{
  "num_key_value_heads": 4,
  "norm_place": "pre",
  "rope_fraction": 0.5,
  "init": "uniform",
  "weight_decay": 0.078,
  "schedule": "wsd",
  "final_lr_fraction": 0.0,
  "max_seq_len": 512,
  "train_tokens": 525800000
}
Each number is 128 + 32 x the weight over its row's rms, rounded and kept within 0 to 255. Layers, rows and columns count from 0. Numbers have three digits each. The size before them is the row's rms in percent of the matrix's.

# up: layer 7 MLP up, 1024x256, rms 0.094, rows 786-810, columns 0-127
# down: layer 7 MLP down (transposed), 1024x256, rms 0.0886, rows 786-809, columns 0-127
up786 096:109094147092149069156214105138143154209118139128166194116174144135134143118113160172128129101106137082117141147093193079087145091072110092159125130122128120195151138130174108147106150161132114146108117168119097166168111158103134157137118140067099154133127133070114150146162102164098094160064190123188164177126135125179118128145143092091149115136145120125140126140037187087137112171140
down786 094:129124153180108138162097180175107105139167149148074143209180070124138106096178087120154096100128139175100108153159131106153071174094105168138163242160135119160058137108156206131151052153130171134162110087215118129123118077145141161172080064101148093112107117115149122173151117139129109082101154149070128100152080128141130099134100146156118127150085153221144129091160150130144168103059
up787 025:123111124157157104163160109126168206156097179150193142157126141116140187116142116181093108158131113087147135168143101175162088090103100121087093129119103091161163148157087080091139107153111126097182142085111135104107099121135168163130123127167082081112119124146159077105108071108061124044117140146161142120142143125111148066148130130135095164100160130168072169134088132132145134176217
down787 023:078162137127138163126124073145116105149128145108099143110173032161114085101077137103130142153126124100103140115092168138175174086156145132120141100119094067108042178129171125158106131138132172106116110108081078086131146090128171102112148090119156079168133146106133085181090114151117151066145135146107111169142075098112111106087094161109102131126104090114167129054127123148172102138144
up788 104:110077103116137062149125111103172112128126124135158115096139136089133108103095108167164118111193112108151171189135121105112134123169125132124111139151064084121139142106163128071158079131139110195135127199196180090176118160096188105155207110146121121171095089144145145165067138146119146145126127106152148170148131114160122089143163128120131123048127074130079133129149118120120146148134
down788 101:083127179108138222121126145135121118099168112096167123155078079149093158167160096100146133134078131123124128108165137193178152064137151110143104149143147174167127183062107077190123150116117099142167152116166159124168100147135059136100193102147129044166184127112152140187078096111106107130078147145137079146144076171164123113159096151098056109150141145110134142171126141162107151159054
up789 107:112118088127050118160147187126170128151134105154085163102146134105160161078129129159112097147135082152105079086087123104156122129126101103151114094083152072100178166170158168149118124124084124133133135093124164096140101170118109102110100171184152183156158096145158157118107118146164158149154118151133152141123151123123173067159085167140163124043134091128146139073070158098146139150144
down789 107:086148086039157146162102116107166163121159154139094078044131145119108100114094117125179117134177090093150124166112101119050110072172077101120114137127112161100118148120123141117108124127168110142147060156116127195113197108155145167178086122092151116177097118079125130134145115050132118119066123036099124103145150129125157155103084149080142169138099114118122131146079121132166127112090
up790 109:099118090086140181102125142114124130209122142144143139168101132079105181136116062133111080132200171140076161116146156148150172100176156170149095109140161177141116106107054112167150107153139177124126116121188113139078099143098214185099044157164127123131140073139126059133123084158103080142129107110122125166176146144075082104134144175155198134129172101146075158131147174182077163127156
down790 108:116146136155098138171141139200078063144120177159143196125134113085127147158155084157123146137092128111124105065099151171128158153169154172178185087087202125152095126049172097153174128098191131140190117107094090113151136096101158113069139126146146157165147113174104109109110126084158122160126136129104107127144120122102134093109067137131103070129125100101168134174177148102062071178172
up791 099:100081173170141092132125142155160159112127134133119137130141143136120101127085166128125108120105146141153158105129132099084150106094135111097114106034154139190093133144078091163090117173090122127112157084084109138152072131129115131178078104092087087087061125116178119081117087143174111155116121085118185085076150122083093073050160117093122180117010143199104138168076132122116169105129
down791 101:163133102148126132115134111163091117136132136116121174185136116125136202128152159158105093137195142184091155076142124076093120105116152121132181110169164055146103109120076097163134069066132148091144100100103133084158134174143112087152163107144107115039183145121155144169092144110150155158124117148141181146093147174115100110149080140124166108209171072115116128116103111139179093121106
up792 097:078148076132148130135103088082115126125134171115171074168153130077137113138123169117132108152201112183062093164141092132094087172131139163155090111152135111090115130144176102122124172141059093131184086110120122116117107101102104140128078202107061149119102140129134115097167080142124104132171121222097115101141131187149122099117082144134115120133110103188035115193073118152072129225153
down792 098:120135095112105197117079158117106100112132088149130122166166159174122054132173154148102144125136110196120118073108172120121140165142092146131117190118129117152099109122119106069114137113069122113070136115153209071052119135077088167158129128149147162084138097091089130095101181114170133073118104132048196123096128129130164108142155144088130156133145140059112107165109105155041138168127
up793 091:096133134104172096187146107110126204127154203185081139065104140088147165102121106150087097133137125138077138119151130159120126167114138129123115180110127125094165125113149131116078085157124092193136110094119181112152069068207167133176161107074122111123078109190164123106085134131170193096153085107145135176159152165073086116113095148094078093103042117098108153119097127141125132152144
down793 092:154108114121083124130126115074107095207113143074170138152110129105108115129128135101206081084119093123134138156107116144175080076125122145110158123149078138186168163142086146192172099060085072092155151141085124177143155119085101137110138193170064135101136159123160187143184152108080127136078117131111120121150060122119135097137127084140164133141144147087103074127138104148119160102074
up794 083:102081107131077132175116120126138132150098163086073160109110179113146111102153126182142156164153167149182163071118126140088107151135076143075166078124106136190148146112107115121158136100130087162150104125084164165138089115161142128162131160085144151177189160108167181082127083129120135123153101083138160087155111110142086119172119161140113128126120174173095154141126103133109130138134
down794 088:138148101166112138105164113077177089055113164152138080161152133084117093121098108068156126105145135104110108123111117139142131121107155127154136095143169109112173155108115125059099155148160165148135108137176125133121154101127150165163057145170113114070151178099063129172148138069114143107102131092115116189093105148182217180161114123145096163132072127088158136135144165128071167151071
up795 106:134131148151163123166119157119097108125115135143103132162205170090144140104149154140144098143095106133147216075111112166203112086164111185100189089126090075161159109128128128120127148109075135133145110125125102080112062120133123109160183118121117129153156113146096062149121128181131074138209161121111135141129150112123156089137126065125077167162168106120093104107200197144142163223165
down795 108:107106118135115122099110099113069119110133175153146095120127071082098164132112109152078118114057109110141086120142127140125142123157132111171104138095161142121036086138126130083167100134121103140116111102195104147158129135101089123141109113157154089182060117124080113091130212110087126124131139147124101104105142147169148179101092089115164132099094114107150083131067133076163120094187
up796 111:135102093093120093126136131111125177162132136127157134125145139148141164122073157125164066129191144098153081098100136118107093119141099138146129089121109124167126125149080105171191153139170124113181099075146103137115113194155142165118103109080141131185080082131179125182137106148109061116193151172103084119129156121098082096111126096100161063136105132196066113186169155114132146098135
down796 111:146108113139130095134076140145076113109127103151110118076143107103089107144143101132157126139096108107127077113150166124143129144136118205149127102161156157173114078121119141148161122108126204103146124131112082128099129133105118167176060076088168116114117102121103134130119177128132153168103128187152153122126159109096122079172106110106130105143109100106096117138121077080142179078094
up797 098:104119117125078112140092169082120135177126170079102105099104149107182067176134135185172072110140101133105086136111136138151108191117156057154129155084153120149174122120138162099140108104111169136130165129167221196134129136197133135170143137122128131099139191176119100108141128117152129086131172139135111131109156193117134113119106159087177098154127073159119149158132152115154140144155
down797 101:125120115138102150091196139175049084141139135163143175102153144099169133143186093137095177209117147106116179210095092162153081182112152098135192133135166128119133110149132132161107088109119150140126117144151121090153145151166181050089146107129161106113091119174159138088168130078109113118140131107155164176144094087129102115127160165197078164083178125080102153133135152142120145146151
up798 094:078132103100159136133143166112136071162069140099121163105157161122144092108135095124138180116153042097076147151139113157153098162172085103153087149116093082156195133148086096106117090139047116160161095144103112057127102101104144088078096176119127079150126134125102136119143089131097122136141111135108114107158130103137182060138174119157126125125135186131148174123092122110135115161146
down798 098:178166151145113101086120089128131170120155117162144107174112145152106194128129150158110028172121172112180102127121130099109134120103147157092149134108154145111104131149160100141164153123190156130144143075137157143144101171184125164166151119158085149125115147181151108113100151121158182149114169107152130146090123140105062161110113114093167148117107065164117107157156126127102123117087
up799 101:100139130105150123157129102123144188113131094115122110144098118067109159117118126096155091107131125133139075120126151123158063126096113098100127083099071161077151140128173112105173133155181114071099123095122187141140144173136141113098152095118132073085058131161229143139124152106145114146175095178125126149148145138173076104128136128129111131113150148177066130143179159145123110184142
down799 101:181122125132155100100149156143137154193082128158099126103193172076131113116132113134072153068144097176098162173106125111139121131137115086110081161082133072080111148077082115140149138207152147173138131124112097160187095155123137121161139156134191155111068113162113150184104126111096173134087156136112162169119136114123120100103096125148131085148179095144108131138144188076141140102054
up800 102:162133111129176145182140116073131164128116147189150167150169147074113174136112106147123099159130132176177081121088107150125107122048126083171107163158067172178095110128151115142171079181074163104143108136096131116143075127118180129090102148153132103165078159170125113178160108146084150158141133130130182115096135126173137068149142085152126130090169129181134133163126162088081092124148
down800 099:136140127096155110135134133098127157158127114159136111145182133103144069144171152186096101098146161130154132121114138170120134166075115168199130146039141084116125142131186156119073100133162105116141158206123073153130162154119136130096104158115067142151144152149180133089148112145170083099095096149193135108112075103080137134131122135130175128137158143135223103132078144117117139156154
up801 097:188073111140120115133088078065158200071102184094101165147147124148126140130166134129160092160101151115131111164151132168165130164104174126083154077093175140101104153132134078080100168145127135139120122073122112071091083164162080151114093155059129138129171119148160131123134111142112141118142087137148135179056131106080069103075166068107118121089120155169058139143171143158085131186141
down801 097:058071110144118141101149155165127164123107091156121100133105132114133124171189185142095181133156068114161137134139056101069134201111120100155128096159136128151108129113078188122151163063132167124099119144127099101111171100124143172115187114073136116135142093145116156079129113154092138110073120155134106090056107153131141148140148095131135089153047099134097080143136162162118089132141
up802 108:145115088147070128135191116130102173146147095126113132182140121059170102100124098163132122150195078124126077062141150138145156125100174097108128167114046125143128125117128093126150145111139098116142143121154165148132123130188096198090138114096098195152142143163214141102147107141141062154152113148102132072125165133218109113152139116153121215098082100136066171123182155110120140120132
down802 101:159188159071120170128115133116153070129186181133121111130133191119187176085093169106111145124132120121098138159121148105073109150192103110158031136127118136105140091061123115159137099091187143118171105130088120152148140098164081135129131112086133138078190095149085137134124142109114087135143095091125142130065161121118181165106134151124095123108140101080108101155157093153114127158129
up803 095:142111181176094148133122148168172145101109215142173038109137181103131096102079150123103094136081152068142129104139137140107075136111166157142149121160107210088164135145135094176125174123161159144122108139188142090124140161157105179137045172133100114168127163176115146134158116097113075111079115109082085155074201148185099137095146130082099114081104125148120130140103131128141144102169
down803 098:154108125081177070082143188072155173122055071130095160131148133176106136086127101112083106119105148150117118154105137185153085073172110099127103097150129149120111083086135122131162098150125193167115054116166139143154136068076111133161168165179200089144104144156083198141105154158165170054139110080117094137093168098147128162125027059091162113126115146105121156196127132125098056177123
up804 107:202163152090167080159142116171158138127091093130135084113114107140113144138124105167091103142134109107097092108152105141078107128126160096103089110117154107127132091149105190151112165107103168126150113133115082109211104109105184166117098157121120106096128134181210162159123159165087127154119173131163089173142144088122076154186156157085197147130079155162047146148158154153136176107172
down804 108:115132174195135117191109106152091120134107149159087091037113104130135132115075096129148106176138091175125119158110140145117136202175125078164167090128200192088149129127192144153116137096108103161122135178052130110136147142065061105116053149090085103149155144133147154089209152152126156156126130126090114121089126142100121151143133109190127086173108140143135125087166150144129170082136
up805 099:128138163099108079146097138076155197097113191156155111104108130089117147171213090174139070129123080094155099081139129129193066185104097143122127098094105137159155116155100129112136103095134108170122130109163182128100089109151155155115153089150108065143191095185129114158149090153115081134190192135161100082159106107108077117143128113115156142134108181193119190111164123111127096130137
down805 096:098165125170137064165154107072133154181184089080169095096146169160096139142157110129188093150072142182091121119120150134108103151108152156127181127159160160139132178075134151145127161113223150176127145097149110172062156171107122128124161143157138078070082130173154178104124101115168126124084157089128107109130157159139127125091164162106155113107138150120108074155136134117122129128095
up806 103:119143143096208129118142171108097077171110139148170069170210193135220168104143096172118100116141178096145136077099142154167071133091084122172069108122128099143118107182088125103086090164127163146147069090102132114128130162165147110133134126071110162083131091100160136128138061111125094102155096135130140173187123127158139178168100111124165118123119142097145144131103193193079119169168
down806 103:145086079101133109130138139132178104118112111169109095133092105102113140149137172146137073188118124104129119140056073169169196097120178153104137141142147143141165135066118118179140169094091130133108127095139100162147162136089055150172132133165092092136105095129152127152103173157121138066130216096118170128137130111110202068096072097146147176139090140140157158138143119117100112145223
up807 092:150125103094146109117188092115130100122079158210078164157173168112184178097138104121164033109159088122166171123153073180151122130162168142132139124088117113138155160197127061127133170104166122116171076080129145101116145160125149177125156123153079112114082133179166111150164116100108158089129140136206186140196184116081149093140127113123115180136064189182129148144119149103107149130133
down807 088:132125154154174127126121099118143131148162098167149092179065102119086040174128136175076175113091100105118100069150162099103084144100165118108143162144142131093125140103131154108094112138087109176059167100134139099121112132125172119146068129132157124191162098030126110080152056122143106154150117106079072162114174096109152142064144153148160050095217119154144131157118117164162093121113
up808 102:161186067107127085143143170174156171126185137161121163105131166145138197172123130123093109109121140127103113153166169119165118085134184135183131102125072160156138112156108120110133184085149125103141158133069127061087097157120179147149103134080114118115135086116123133073164068162072106060147181146143134107124143078076120109114138129099074142159136059104091114171091063092160096093165
down808 104:158166136093096130140109116138125068118105155139174136120164108109104122155099165141173144102124154140107127153126155138173149145131082095094101131141146126168141108079151120103120140100156055055125166136117164145102086087143057134110087089077091067116157168113151137170131104158128143067093135183094120140104097111145124135128115140173158117151151147164117093091113129090102166134097
up809 097:156112176103092091080123065164105128129142144168113128154121180176178114091166110118123109146141165123077127075154121178094143179126123194142150139158183137178067140145140105094138139142071197146173098178116179138092162107165140125085118102110154129136095157144147092126116109128112174114192121158122171168203160090092120118147107153166171108114121185135089155105124137075094126147179
down809 100:149113160127094074158093082104084090125199130128137130128128117108167099099078135088190097132115154077110100104058137106099123138119145122149132119151168060150122139141130175077185139096159092147168089164180129123118151111164121099116054137122161091075170105141111214129170144144110092153134125184124087185132127073189117178138150131104117126139139115136209138074097107094118064135120
up810 100:119072159151088142101133136184135124097121104175086130161136127117141127114215164185147129095157159130128123082117145099159055107115134145103099072129093145099110157183139115115091124136186136107173153087161099144156119084123123103134079128207100140132144106127143082060100118099124133156137094079179194116150157059158160159134089113093098150115142164159128129122119078214139158130153